config = dict(
    n_layer=8,
    d_model=128,
    n_head=4,
    n_kv_head=2,
    head_dim=32,
    d_mlp=320,
    vocab_size=4096,
    activation='swiglu',
    norm='rmsnorm',
    norm_place='pre',
    norm_eps=1e-05,
    positions='rope',
    rope_base=10000.0,
    rope_fraction=1.0,
    qk_norm=False,
    attn_scale=0.177,
    bias='qkv',
    tie_embeddings=True,
    parallel_block=False,
    init='normal',
    init_std_qkv=0.0279,
    init_std_o=0.0279,
    init_std_up=0.0279,
    init_std_down=0.0,
    optimizer='soap_variant',
    lr=0.00765,
    lr_mult_qkv=0.7,
    lr_mult_up=0.835,
    beta1=0.95,
    beta2=0.99,
    lr_head=0.0106,
    grad_clip=0.5,
    warmup_steps=200,
    schedule='wsd',
    decay_fraction=0.756,
    decay_shape='linear',
    final_lr_fraction=0.1,
    batch_tokens=32768,
    seq_len=384,
    doc_mask=True,
    train_tokens=126600000,
    steps=3864,
    dataset='wikipedia_en',
)
Each number is 128 + 24 x the weight over the matrix's rms, rounded and kept within 0 to 255. Layers, rows and columns count from 0. Numbers have three digits each.

# o: layer 5 attention output (transposed), 128x128, rms 0.171, rows 82-95,113-127, columns 0-127
# v: layer 5 attention value, 64x128, rms 0.104, rows 50-63, columns 0-127
# gate: layer 5 MLP gate, 320x128, rms 0.153, rows 0-20, columns 0-127
# up: layer 5 MLP up, 320x128, rms 0.157, rows 0-20, columns 0-127
# down: layer 5 MLP down (transposed), 320x128, rms 0.178, rows 0-19, columns 0-127
o113:103156126124116118102126140139135076116107142107129128185119146160149116129090104142135163118153118137126140095106120138135119114139093127124150155114106117126146129136162152122119113132088142107138145149152122101128129096171146119115110154117130136118115126175105111142121162127139122165164130134080155128159147142082111164135138108120166128131128132126155153137138120121110114101095
v50:130146159071111083103125114117100108076112149149157126114138135102134118094129108118136060112127088115116177195126151103137131121160111109151166114125123163113127115140136131119110102135071145144161152117132149115145155093108152112150102136123140103147117171120115127124100130119101105126136129147136126125153122106084146150141122137139130114135123129123120138139109151103082147128156
o82:135121122120123157174123137143103126121139135123174140100085154092146107119152125100129091117086104166104086123122106102159127137130144112124141120118136130124132108115126132178137170146164131119163109096103124127126154148103169119127142176112113124109122159108139159108148146098098137161161125126148148123150141119098114118120125168169121133110141149118098140141106158133097155141152
o114:116116123131104133083144131150141158117105099139094126137129144129132066151175123145149117139221132151129137121120153137159144120130132155095136129118119102140099104127098108114137131166095112117133149127128165132150117100113154142135080104136091144182142137097071150149143123155159123087130135109129155122138112139168158137103148075110110098146147138127143145137114112091167125135123
v51:096133137162179130140141176166151145139095120114148080134120083168081134174184147087131149107121133122159107132078162114127132111135114144136147107161143131152116101116159147105155134143145119130128129142111118140133166114119139134123108097112122094151143158107176174117166124108123154127118133153127115108121131143157121110133155098111143108132115121131097156122129152116134144131136
o83:127108114118091091151155169192135120130105109151118131118106120121147179146146139123128138133124130191099148138129147112119087121139142096151101111141121111153149118107159096086120128089155172154093089122115123158106149114117104111103103098078147115154133129126146136141184163141131148117123129133102132143152143120062114135115125112152082118131161165134145142120160144118119122106029
o115:114128151165139101105133158143139144176166146129142133126160144124114133110102117108108108081101134099128125138150100113114144125112104120131158118145121142115129136139136178152126146149130134122139143146136139147156111109178121126124134146139121116155098148132116093119124113123115100158102095128176138137146127112145121106119134148124109136140093151111094152127073121153128125152189
v52:128125117139109135171089162124117116140118109141147119109117127123141126108131126176159159155141132129105129158128098150128106082117115139120092157117134137166160114135113132117122130133134110101121148098150088101121070107145109138090136138137115122163104141146160102135168151132112140154112125105127137080159106113106100098145129137150136098120135166142123137084137114146170110096138
o84:104124165153130128157082151158137103158113148121128113119138121148125072155120124132144110130114106098123153114145130119127133124107118176125097133198115084115156126142086135111130112137136129110100136122148112139144120150145120094110119136177087114163128074101156132174134114132118095123118100165138108131134105102164079127140118140114155143131116154127129160130176128141150098122143
o116:136132147114109117108142129112124142100121155150111117138130118120113175130157131107097130152153151144111138160112120118094091122166142107112112148120162196123094137093164124113099092114134107105188106127126124089131099118148158161147141094074160133119094134121104132148147099158104132138127117113131173173169132139113110089152155121112145122101147131155146130132081144160141108136103
v53:128130138143146126134125165127147168132136125117126150117159165086126116125131115153108126121116101115087125169117101169124089093098130162108118074127134131111133115126083161152143124106141169141077124083138106089105126160102120174132138150149141084105157135117126203118143095185129130122141137147118117141102154099107140123135116137214148158138156149171140181136085140057105098109100
o85:105140175093143113137145102116127156054141142141148086142128169133142141104139148118109092100135113106123117127079159136112139145147108132127149107146107159110161094143189115120176102112110153104073123137170132116150115121159104104150135115113135147120144142131107160145134123135187139143145095170092170123117139157187098159095139131147219109090140187105115130089115149087103140139099
o117:106118108136099120126089132142105151132107103112132170128115162132138148099088076152136128120139119143163140147138117114102158111124158134123114118114166141146169142112109127135124135140125131138116157082128125127133147130135108123139172120138115135122146140117106074165115117132113102096152119071101136138164141079085186157167138104128120164107064127117152118147090098120170107085097
v54:106155151126109144127161130123125138108132133114098091170147132138110126097111109113111119099130151129149124099123135104129136125116155096160137156140144082151129161127147128124129124153114153119168158141136126096130154153112126116120096136135089149124126111125169105125125135189153165133117145121117099089156111158136090100106118114160118106112132132106124087123121127131135121088130
o86:125135159128147057123145127087121120130142123129129106156133126101153137127147093137151099123118142092099157101110110110143133117120127141105094118147144113135144168166107107106105108160115147101134117146125140094127158109101140109118113149109134132119121105113077155123153139127138147114122154110122113107110126097133134098130111131135148072144175074102132094100111108135154106100110
o118:125128145135152143109148121161137144100128121104129128136102085123175120088147128105120122142087120116120124134143092162136126154127099119167171127132127120113136111101107148106122161113092129159132153122150151136136154130112158120119131132136136138146087141140170149112127124105140126119093117173117139178170108147154113119154122177131139129130128206105117176120153152147121111120144
v55:146127135139134124094132109156126146121097132160147109132146141091126114131074142136086131117113104114149115161133114129142118122093150124111127106122154116111116128097130103108155099133132129092098112161116137098132108178117142118070132099123125157209105112129112161138120160123112125153106131084096160093126119102126052135135148163098111150144140116133136121130084129162132090124115
o87:125126144125156114100115125151111132116149146111130117126163082114129135094090157107127100090078130121129111095106133119149138146113192137132148086129154145142137132112153153112171131117134134127148149144119137084138155136115107101108107155119150128126114106135090169103138125148125133172065099130140135078147130107111095143144167101140126110103146148172093081165146094105109126111143
o119:131097098111120166150160111102136091137102122142150093127112141109132130182109141137090164147130110090127129126148090125081113090115082152088093128105116160094151118134112157141122140139139148081126136117155106118113126100137169100090093116120129142121138166146138105093147125118090141149112134148093164138098158099106126094147159117143144151138146118102142164110121129150160113151104
v56:132126128131146142160133125123061151140151145142105091094100143118095130162108103107176137121124113146131134135129109145114165090100093148153100135069117144137092066121114146124127113124116131097138180083142078123135162166145141139141117102171148116126135114138144146127137164150116133151171137122100135126129163169156147184121062152148144128112118109125149087144149141114132094144122
o88:113141135112112130154141104122096131099098100151125120129136066125145171120165129077138105117126156149113117114142119106124126165139130158137058118113080097141095130128127083166164122124093123085142143136179118160115108105144122127101171105127119098125090141159153170178125146086120122063121136122097129151105118181180114153098096161143167158122134130128154124144130147120127108109138
o120:195119088106123141110141132103132116106154131105108117160103134123116180138107108169111152112125102108096112120155109124138159116136133107114174124148132136127109107162153147130129108119133133099121093127155134126102141134122188169147146137117158129124153141108097094098107123114122097165144127138139125111151138127157139118126117104095156142163132126086146133112154100125098136139113
v57:143146103107117158119129125143111162164122151123145104102143142088169150092111155119139126088128161150081134114122112116099102090153171103118098108136111157131163130125120158111070145156098164161080160149192141136123115131120159129152116125159103140100158105159146106133161162139089111088124164132106159139112138092099145100157117163129113132139080134151091176127114110142126105133142
o89:108131154114155099125117120134152161155149077112153093152110113108159168139142106146087124107186172151176124122125141113088130154134197136108158128122161118083141089109141124152116120176114104156123159122126098118175152131117109074117145131161129147122110112136127135112118125080106132068137103170109093130115091096164131145141134128152098108163090117128131112096132129140149118149143
o121:161120143132082122125122133125117153116132173169119135103110150129121102129150101131153083160133115128097130124132185103129169112124125115087115146121115091179135109112167118148091124128137154101137131127105156177111134118140143135139092131136125140156153139132138126151149156194143141119150119117137115122131142106083137104190117145144134153127109110143179164124107129128098111142160
v58:167122129179127141127143100079157114166124100137072146154115127071124110106121109099142151097120129112138103149121125092125097133173122126090150102144119154177077142148105098162160110112166170145117107169121162123121115126150146150151117140121155161170146117134122148063148153118102133108129135114118164158124113104088114089156107134131138132114208120109122127065125122140116126102166
o90:152111121098151161122106144074157160151138126147118094123145140102133140154130109132153194115123121116076099083168154128131134089135139108126098120142121140171089146169123118091132109121106115164106113145114139127107140134129120142120073130097129154131122151119155149098101098129125153114107082059179110088111114097114079104178139095165137140124117117089125102151108094129133093107115
o122:117117102143129126139101110142096140109123153148116127130148112120129131095120141125080079094139113150146110151124097139101141129124177116094139146104132155112161097129127131148112135138173175088132139134108107137158124129103134136091160131130097114130120122136091066120131150108153109125120152126128128115133139093116190141123126148136098125097125123141150136105108104098135144147082
v59:143088135110144137137092111133133099144102116171137128140098147146142126116139108153127122140115140141118143108113161107168118121140152130137129130186109121113091088140161145097098134144108112168129102138117130136148139113141101100158111093183184128157089102133127133125101073110173139126105094119135143129117134158132140108134131112083138164115160096100120117136117122096118139101130
o91:130090102123139135134102080178126107157100175126102121136110143141130171161127100158151133128110103130108136101141096147153079129174162140142132112136132155148136095166122135117110143139128105150141130152127091162119096117178191097094152149111119161120095092092138155122107175109123141133126124133121125106143200131148130128140129130101094127170138108132136119117102101130116121126159
o123:097166108148137149146114167140154094110119119141134120126156136147111113129106136112126092093106153137137118130084148115112127094121162140156134129123160075118129160150138144125147092157124131160142122107138128104118132142108078147143103129150150098127119140139142131131142109129143117141127084119159136114133101124142078116071135109117125097121098127146060111142180121097118145139110
v60:046131137099110135123124129133136110155137161179082137129111120105113137131105150118119115127129148078118118114141148136107146120120098148159119143090114103119169095129123117117106125118196111154133164171153105111121082161122150150107122132094151161098121130111180121125102131123078150144094158107104155097105111125148128146128116090126105094110097160110153068108127147127150118088135
o92:146115142090127121161110168104090140147169118146162102158120106094114145063109120114117154095086158115168119146136162152171157132074096152185130126120107143127145149143067160116108114097165158122126112154152107128173154166118104115117130126141114134100086149129146161140107108111096134113136136149073110112122130153145131118146165100126105120142133079100134133141153143126125126118125
o124:118129115137105131096181131160131133118130112139105149116118109131108135137154168112103140141126086136102144107124140134097112155182102122124167131162141175135126123113128081149132105119121115165130127110122136136161119150170131116097126122152123122141133133101117141108109100100185096100098144143134158148156104174147103126121128125136163126122157163134121098114131126143132133161130
v61:108135144148112133100134100094166130129133110134094152131114104122125113099126124125117146118128154131097111139130138152105112129136191141100150120121171160091153123115123143047114164106117152122071105125097161077152154129149161094145145122094152097127131114148110156164155071071088104098126147133113122147175103130104102139176099158115103160129110113153112125088203114143146087127123
o93:128163135157150178101129133139157119133108114129096158130114111126114078102115096112125157142151114140131130117107143143152098148128171160119121136129121104123104141102147105107154127104109149117085119137138142094167132106155110108089162142166130126207075146108097186081165089109104125157161136143108143123133113110101100165116090122149089157198100106149127119127161113096155184156118
o125:100124127088135091108116121124125136115113096106154113161128062126121104146134126134108144093183153115163092146092148121065138117110136104141155134109130132121133133137122141128126147142127157152121106154087088130127118149129085149117074121109082125128120123140128106151122139158124117093095174121111114105137124124143156126118131122161091110053132134131131124135154103125115124122151
v62:127102113141073128139092114158144128144139105103126119152130195150147117173133133139116102125132176129152126122150133160135150108169143123115139092112113122138165093111127127129131112128113111090137145116081116090100156133158112137136122150131100130131150136120143133151121104089146145118115093139144149151164165089102140135115101103101128115127146118132145135140151119108102100139127
o94:115130116126125111144118085125133128144105167109127120127129129156129087119151121155107137106122155119162147172132126164131129131146139168134133112112110188116132121093119122145124125093136146077115118140094114101094124122140160170119157130101118111136136192086124108131105146116146120103177129110141135150136147129142143137101138132132077104145104110162129160132082118127141131117130
o126:089118129153120143122107147098188110114134111135151152104144082094145158103124144083120129126124108100096114113122118130107106138126111108114127123120127118121120108127134155123165125127151106108115141093112159131071110148144099100106119099114138153151130114108162162158169161109072156125129137123127144129115131107099136132139107164154141170141122135099123133167107159163134123165099
v63:101162121151162127139137146120131104152094092124083114137100139134069110145128102139131131126132119110103104129116136148127089194142143117164139084097126137130118107184116140090146113101122128159131112085138118135153117124069149103099097170148132123108125135132171102111063124147129131113106135105141115132153115103095122147127141147114133134110196158122124125169149094165111124129164
o95:136151136109117119153122117121125165127138130112097115135157136107175062117137071149090167111123085104124142124107114156147143132125097131139136093162102096129138116123110107150171159108136144165101107160148108170095106111105088114090106178147152117122120114177134106111136088132124132111122113086139121152121115112110141121138119086088131103160200135125101138120135115134136134147094
o127:110140095135132145125170113122114114098086108119162129100157160157115124112115184106115078133118122148107128147153147120125184112172130106144116123121154100109114163147135119113141109076135111100170161108129132140133126136194160103124163112097093132133121137112102145138113149116108090107146141119134123134112140147162107123101156092117069139136106132122152129148134132111131147110131
gate0:155127150144097135129162144156147131139102100135112140134082153092150126071112114133106175144089160127130128151170135126164111179116113130141169126135126140185101138177163112131112126113132140128128166131139131133129154117114128131176157119091133154069167097112136106120133143162103153135127144128127095109112171140158110140130114126109156129144114106117112125075139142085105128111130
up0:152116129147081099126125102148128126150105144121124121146105119131151131116109154117139134127153155182151156136142117162106145131119171121096148069152144083172129153107127130165112159139139128136188145124163118091148126093132164138138152162125130142112109100118172140136123145124118130127107133132092110091101149167093161175087129158126169148112106126150125119099124141128141163139133
down0:115167131146096129114173130115114109116123130117119156153091143123133019143111124134130133107138141124135156150140098108068143104141181108126125130108094142126124158082111127129130127137119120127149180112148110126139143162176148116136131097086114119130121127098146088142088123121129142093136168105131129093165111166104081147117119176155127142119134132124101125100145113121155091147111
gate1:155137102114115135167085138094127137122081091133131133130122086098091142028138147151106117132148111186087148117144129124146100081133125167121100106146094122128098120121138089128135114131122122135157136129095146144131121142141088082121152152135166129135129130052101082126125122174113112136149138122128136126101142182112119151133127119122139154144123098163071117114162125145136161127124
up1:141148116104168083141095122136164081157146129149119088144166138111130097109144136116100130145103137131123109185134127148136143132135155172170147193165108146110134115158165106118142081122109141118143145113163121138120157107147158144125114172106149129102106136098130115122121163131143117112110127150109131179131104132112119099082149127121158131152124092158155082105154121106145161138115
down1:093105134144125149138173127120106077134138135134106148104136129117103155155116093126162142161148104098116138146082085182121150106154117150091104146128142188188128108140131139125124096154160136091132169123178090123090136166124117080157125137074126147113104140141107110093160144153135147114107114125132127124118141143090125102126134108151100133094125146122137130138178108169181176115151
gate2:138148105124143115133111096138127158126145118128146116132127128083166187147083116148122156122122200101132158122125127142152158115104092125197185151120140128190111142106131105159170091139139105131121080106141115128134127122125101127138124162135126122148090123141138135113124124122120152120137109113135109118103125134078166144109128174153106103102098122130112135128129118202123163159143
up2:117134124133102135148132127131127095112090098109154153151145112128144143155153141066142129118147160167101137155135097111137147101111088136133161094114082124137108108154150126130127146088115171128093148124124130176154124118126107129169110147085154127124123140130155117148132149131125122181099143139138095165144140097103130095088133081149114142154114121160160121125143140129149124057120
down2:127160114102100113105130092140129115172115167131130114121150131120162095123148152142145097122109111139106133151132159159115087137142161120110179125121116070111122102134090130163142115110108130136104148128116177118113099073111114137137153077121115141120155131103092146132107097153083113153107089156141140123168113122172139155159177149141170110131108111118138117141139140130184112144102
gate3:069164061139144123129120084097127165096126145150116107137137127159154147144115108087117155164093083140168103140103126163116126188135134143144132114136101108132123168120128115138092103130117107095112152113149126119114151120094159082105131122062108106130103172116163168140141114123117115125142132113117120149122081118163093088139137120156159130098139101146126088162120103130133129142123
up3:159100156137134112144134141122154115148102114095119127130112130152121118156128074142161113131126088104073127095120119135105124118107129174104141130161152132094143076092165176148136116147115166102118130146163104106123120112167156121141116105137161107100160144158108124107100070150102166130131126141147123120105186149126137162137128124121114108134093112161128134088165127120087086151119
down3:112154113111147155122151152142110058173133112130105120121141136091131148128146129142090148149129132087133144117099167158130120122140150096098104145096188129150144091132150126076082149107109117133099117134123130149116137116131075129102138131117074121160112106138098084142150155138166107141098177143068125136088126094102085121123150133136109132117122145106103117105144118128140126132143
gate4:167136114123132141116113113142060146106152119120128112099158137105148096116132099100111132123104101105137105176143123097112126119138149127156133120119152140127147123139141138110139137130110137128155157113145130088155130138123114104164108123115106091128095093063098133114045164138140131154141089171180129107131146127141145099140105141118134120156134091147108116091120130118149101127130
up4:096127098120141161114136123163116130136116118099162128111119072112163109127160144127173121108111129153139096077132143135150130165096129105145158133091156112118122171103106154145143097125133114131119145160155096171116130124128131148094145133136145136101148155151131105091137160093145106124144140102090116085153132127139102151138155166136085143146142125140130182156108126119115175126089
down4:165119109116141092126161127093143115091134155148140091115115120125110215143100136141154159131113093130116117147111156127126137127137119120118123135120165138140104141158144110153128153147170106124144165151152128181130128116115157151131099094120107116133133159130166110137156116112125152117138126111084122149169151142133138116152164127146146103118156151128082109138152129126132113143123
gate5:141108141157140148138142095127151076140099123098094182093138160129098151153128127137154116109146096133121092159141099172136132092161154145108147150133114138121126137140097129097109126123126136093160081147101164088134141177086146126125092120131103094143148143100065140147118153171091099108136111117096133104114117135138147136099105138091135141137167102134131138153172109125126103154145
up5:156118119131173131111100156163108141127114143178092091090109118156193138135136129145146123137149124135124164180115162150111113136108107103166143110143159115136159129123131148115145164129104159137113176113142134157082119167201142114111179136155113148127091128146114087140149112105123116079129162116150134111139095118108138151127142087148173115137117112082124121102161153126103134116102
down5:115110133117114129119114099107119151151126104146142132147098092115127201179131111166147163168130108129103096095119166150092122149144106128070118085144147098114134139147118140090136150160155112098103146130140159126143100154156132149135145076141119110121137129176144122110099095128103125155129134151175086111129112152107142132123134156156086129119131139095102149155120085143118169080120
gate6:144132112161162132096159139122134129106115133146114137089093136136101116160120141133136136110112121140122095123145112128173140171137152135158110139108078163124119130116153146122139135125135143101092111136104174145111160148127109147137151136122108133119146075122177137126072173137126139142115154115115130114084139138149142129133148134111125122137109108126088149106123127113112092132127
up6:100125162095089120155073149145131112119156104148130148153123137155140146115135139121105172140157110111114132164146157134111118114111129058101101162130129133109131115115110136083139157147113102111172115140194103126111106079115146123144132144141164113150123173136088106126132093111140115158141112108081186123126100153108118095142102074109122137095130130158112121144157112125136170089125
down6:114117150120117111121103123129150132108145104170114122138152135177134107125049117124152163133077136120165134098145152132151109137113129071114151153101083204119106117149101153111114130103168121147117145163116121123075116128118140169143112151092164138106161118167108086121126126134154122138122126155109124124107151122138129157125075102093089153112176136128119143150131149134117077148098
gate7:120133133161157123133087125070178140119169129158125124109175124108145146131155134097143159121130140105107133126120114128121145092136135096108113127121156125158114142113144114151135095105161085125125118135099139108120096144096118127140138114160120134152119133134187172169119167080146144106134132114148110117100176184112120105123104150092171109164108143133128123147143134086127118111107
up7:164130164139140111144145102146084107105112131118131110131131128127118089133146107129110094089104129124129115125134105109167099159162124164129137129135156123158163140128097132158095089151080128142168148118134122128126120109153129137129133110117118150102138142124109109124151156154107122131126103152152133117116136087151127151118171143157141104115129123127153082071107127128106090164145
down7:108112122153112120115131140101113144132136133153115147124151121120143101113121136135155143117108135174097139135099121142128137115171099160109133140152137104153115139145143131111158101120171081116096123115106147113078150169123098153163121147190155103117107092144150108125107177080118148117114139162135148119151105129181109141126112115116164151129131109107122109149124111117099115145134
gate8:110129084139139140130169144116152153142128119135143121150099143188101134133132150157130116160132149115104143153124127107126151105160085151127162151127177131158128117157155087124101133172166111098141180100093112074155116151154158131145112137122168160165129163079181095138135132102142163137122159123097169109120141180123129152168168143117151115105117097139089131101136108115118153106142
up8:129120126178127123174113109086134153115124127155114110090092109094119117142096151151119104124109183117122091087129095146169154117106113105098099110139149107137130132141058126142158169143127173123138133127189097175090124141094121132138122116117134091145110128114176143094153149112129087136148175167132126210151171134162162152112109116099118095141111106133130126156142148114117148120114
down8:160114133104117159091136118136137123148132112115170110096150101141110057155150157117078107128147125127080114122092065111180100135123176080100130117111119122139121134095157162117111167129110121145084117150135154170181139114133164156152156115135165164137140104103097114150122127105119114120165186168118127169145131111130118164111124171106177157101115153169123112137100104106129198117163
gate9:136107073164118129131075135113149146100146119145100148131130126140157115151085109148139132119109132137123128152142123142158102154070147097123132112126129117096128104099148113164123143109154114129164063101119074146160119126139146107135124092158103128105116097138156125102114137130096102200122130115161124137101136113127118135111148105107156126148181157116129087119117121120107109113126
up9:122121116118106152155124129125127088192152127119134124160122155160104133120129146104092080139129099123138106125147175125103140078157123118153094161127157155137109135137116150069167166149134126097130127137135165137114108115097142139103159169121130110158174158133104109134146106102143108107105095118105141086101097140106136129155090126099137139142138118090104136102135104123126147116126
down9:143137083106111127144145144141133083107124140172147125168134119118079169164081133121158104121126157105123136155123129123142122110118151106121141157125145152112095117104125120111162129142097129092142128132111115127087126120137133117155165080131141154170165108099114091148145102125097131152122113126169118113104124071089127126113071142120138129138102131101156110127126164136124122099131
gate10:140102123129101118120066104129137158145133080127150195105162156100155130113161158109140104101138120135111126122141143144103143133145119154138150116109114121086134152183150147092152140106155114139149122138074083134125156134131139139170130107141125140162152111103112128147112151126139115124159116139100163150115082113163117118122108145123169128156151112095132147095134136131150095097152
up10:118081101081109151157141148123108142129141128158159152133122110105143141136108151147156129144116155161151110109113134141109137099114123125085121158179138122172092163166127141103157130094094129157113105150115062137125118150112108119132150119152156146145132147136102108131127126096157112111117125145117113104096096099118133149115126163149154080119102155120127168110105101124132155150093
down10:128123101083090136112163106121125131111128136121113143136146119125119098114120120191114116138103161153111131135125131128177194104129139138128171132102135117161072135151072103102169105078116102147147132136073081137083109097136104141119119137130146105140110096114105118126101132095109104112112122122129125130089099104136134108145108158153135095129122141121165134136101161129149143138146
gate11:177116094143146140121134137185175136151132088124158128082145084181065143120087125174171173155118130112138106137098098132189123131192120148151119118111107101082120131145092118092133137161132139101124108072113096120124140122120097116125161128136168142106084134092130117113144093124128059119157178099134114132104126138104125124122161142137118135133120153112131126195151113090120142124163
up11:154168152119161130130108145107141137096134163127133154079149109113084109168116127177164177117084146160157156112137121171141085136132156135121148136124122121106188125109155091125145094072143091168096136112115122136122123204107096118101124096088161120114086145114097143121115124126156136128173141126118119158130118135188089139133134180118130138126111132173082113128131139098138111106122
down11:115159135098126178114095108135134144061141122118123140093173135125137095133129098123112127126105114129112138134141120136142124166137140153153114127085115107163109143123135143083096166092159172139136127107093145145127111113084086109132123149123164090119109121150153157124132098127183178084115081078138190126104153101140133155119086111114125091164117150135116120130146146094145108146139
gate12:138119152094141119120150126125138098122112163182143162113099140141092173143101133127167110111137083138091116119125091145157097110133185120137161130146142145116156096115128069099147137138114104136154107174122128166109129144116180175159067154075142125160129198120122147138115150120151105122180159139168116164099140114095141090133151122124105140132180144133124123182088162130140151137053
up12:122163139176119145140138118114127139163104114104157070157135093098127111107134122083084128130128094147181119124153147173105116125118085148093124090128114113111126161113099167152164086147112165061085127080170102104120132151125116116076151094155124121122182074168140116121153108096101133123097103122109166117100112098137107177119103164154154129091082154133133144108166125123124176115116
down12:118114183092128138129065148131131109149100154097097110143146119126129154105127113147124121154162152102133168136098142100134128114112091082109123140122133131119100109151113136118143137145135100105150147135111151139116129144151087133137130158147128116151124156100141131074106126147146078153099098138078111102124119134121180113151131096137161166152126118121083132139154156103102113163179
gate13:146138121147154154160086139141135131140136131110093127133153115126149108102097093158127143085139136139094099138152076122151123118104174153119092114150078128145133117155087133140156139105171119133126093086116088135144127114133106154133130144115162131151112131126131121094136172088124125137157138097147092101118110148111128087127113102109143133164145110141101142151125092136112164090145
up13:126105134137126146128116140158093163147072135149122131137101094144160133092125152112150143114140122120162120150107106107089109127164114109144165129123148119120086112118141135123092159112134117129159110126147122099117163141125147134142107175103117101132101151156113091129131087131082175097079115129104113129136109108159128150154145104140125147082149104122127110157087129095133096138144
down13:128123139129109183102117067114122136059162125147133112128110134091099137099122098125128115092119139120127131117186177125166103123113116077114159127115125145135159076167149127089125149132093120122095111151119151146160139137114141121176118156139118130088152114174146092154098137109148135140108132160127132129128119139112133117147140133115111121118142127123136114139101123124120136126152
gate14:116085132114096097123099139127169129112147140144130156147107182159064141138136125154107154102135138122082133145125111132139069142103131152168142136124103149140133148118135121110179132124093137136113125185125144127155104145146113162123094135090098115161118152116158189082106090119155123127132119124194116107132105130105103121110186071158121153153147109123137160154135093128105178132140
up14:168148143095167133106130132120153115132110120127129140172116135144103157124128085125164123153123105125137185112123093162141181115125125114125128131086156134162124129095120110102130098110103106092151184108165136131123149093094170124130112119128113115085131112154161066136097154109155139133125100133129133139153161166138138050134131139124122152117128161103136145144136146134122128104145
down14:150140104147133130157155132141109134143144106143147165119133094126149249089153117117163111132160110164161152115090138141161133117120107109139128117165129122128121132137161124130147174117144137154145114135127109164107149138097127118122091125142124124145157085142115136111120123109139134127132158109095115141127179124121120131118131130142131089103142123130141109116081149132071126114115
gate15:094124168119132154137124140152120084127115115062109097124143138104116189115127152134109112129117165112126169144139106129126129176121138110113131112123139118134088111110106116123108134140167085132124149140141113114077113147122063109138137123141105117124112140120108127108139112097104167148120159118160090139082111100092122109126076127171077137112153093113117141131133163123063112129104
up15:110124089175124118124126118074141141153084143160118120166145102126102116099170164121127124106136085145134156140156141120115137153156151140098138136112100123083123158121135132166175128146139137096160134168137167146138143148159122166097135104157113105121153137121134096102133160143133116148131096126123147068153106146140111123183173093143148107124136130113126111117113107113142114154134
down15:156126147106129155150132129124147114113116090114086111127148139095119134106132140093116150122167132118104153131121130157134104101158130121137146149141159121083123122141081124117121146099160101122157121136138119153118146150118060104142157113078144135117110133100123123109122139135116128113128155137102062113132111113138140090098115103142158134208119137152161121092153159112151106113134
gate16:147101145126088101101108133117140133088161130104136121155119154101111150129160094114110131160141147178112136163139122124122098160171109127111140104133103154139148150097129124126133163139124140131125171108079092099145111156142127089150137114145079127098135092143090117155195109099126132112115149128098173117097163140143092141110133146147118121131148138142123132120117115110158154122136
up16:178103124119172096116124140129159107138119144104102151118166122181134142132119109161143112151147113119112102175139126121150099144101123141101140132142114127149132133126091125104097132141134125117116153145123122121136119112081084143180137085154133145146127121148172142111141076159115101136129136112142100161099097130131131166121119101135087136091133172114137104141116109150159156104160
down16:138157164117086153140154109111115123142125154083124153159146132085157239123153136122133125155129095130114127145118142119109137085129099113167163106142122130138101106127153129129140132139144134101098102133121155115146124140131113125113126127138117120154113122163133117158144118133104122099111103103117125108151093141145110118115138111097010137095099127145138153118130132135132140148122
gate17:121119131123164124159123108071133104127130117103124151100156126084107106119113132117119177095116138138124080129150085121141119145101100133130156140071143103150100108127147158131080109171151177129143136144146158136175129105134110131122140089127176138135148086141124114147123146116141100179175100124141131095111132137115154135125137098155148133138134125120140124166156168097119134120153
up17:116102159112145134153113087119118100134085121099132132094113106158163165126207093121107157105120129114102173169158118129149136089113106111138123146108146101111168103126153197178166096141100134116130125114102125137141114096167106142139116103137134119124126166146160128138121106134148070130073119105147144130153121153102112161108169120161141116163097119149166135124141162090173156155153
down17:113173155152140165105129150101099157083110104096139097170126132112150114148146125189115110143129131155153127144124129152107141125129143120112090110153137114128128126123134107092171130131127080121151152131155143122116124141089172089098141113108113100151141166112134125118135117100157192084110091104145111121092141078151122151159166093140071202156163167157120151117143102080150115151119
gate18:145135102128156132196160147104115126076120120115156110102120148091101138149109080084130138130161097085104119125107133121129132124140144133137120129103141119114157153167179104119144112116134094110145109139142080102150111083128139116143142118111130168125106208098147110215116112121117095115168155125100145115155124191151137151084124128139131113118165136105132137145098069113124148111117
up18:148127128122175149130147154130178119111083157102079124152120113167121148085130173154130109138128141111092089125115129152139133107138152179160097128130130105123113129103101101103139172118104150153116125102092117067113136126176137148126064141122104107137083149154099127101119110150154112137081127155179142107121137077099129125150119092108127158168138107132143122158179167142165141179128
down18:091145155120151151099113103100142117114097170153078129146090131126140171106139102124121131136128058137102133119176134117126139126116135167111179159116142102164113151131138117127170121137113107119142172174141176203124133130165136156096131133131084115146133122121133134130094121114161111128127100092052109146144138148127129108142154136100113118151129116102101151114138133170118142153122
gate19:087136158111124124128098103133112139107128124170136095112116133145122139134113118135183158076049084149134158103135113136158067082092066157106110117130140112102136139174104121132076087121123118163133133128123169156126128103106144136171099104169110148111138127081128107163157120114095115108137125093162088112143116115123112126116150141123123118143176126130154123100137135110148127147125
up19:114108094090130134127080139126140133103151130129123130122167162156129062140104102132139116131076145117108154108136125163079086088104138144158130151142080084119138117145143108128142095127148143150155173136181149120117117156132113114130141088109097123095122143095116110166094133124094079153167183145145088128160116143121098138163124133119049090165103121088097136109115112130132082119149
down19:138098135159113095108112120129131142106145092171149138105172163142099085115146109070099165154124136110112153126101108126118172116119060135119119117141095127152176145127140144134142128138112149141122152155179119115119133138100151106145076071089137119151120166112105138132130151156140129084145133166116106091147135140140130165102148123125111162147077105132131125122150152100137129118148
gate20:117101107137154132122133163137107127107136125145137135139123120164187150102092134145139134091109146129119113188145124146169077150177121133125124170114136125197148102116158133128126121130117118101107151112151114113137138144083172092129106139117109142162115114174048124144128164123171140137140077166141091150150140128139156091147104100167152139112141081112147123115141132170097111147107
up20:113115158118119123142120096091141159166127135172134116114099104084171118128104145077129117120125107164125120087069114143163156144133148156128133120089136085112100109095122109131121159156138153136125069177114127142097164125146139093115154139107095113115158126120164130088128102154059112137113124143144168106101191112135140131129130122127109135131148119141122136126137134102143104093127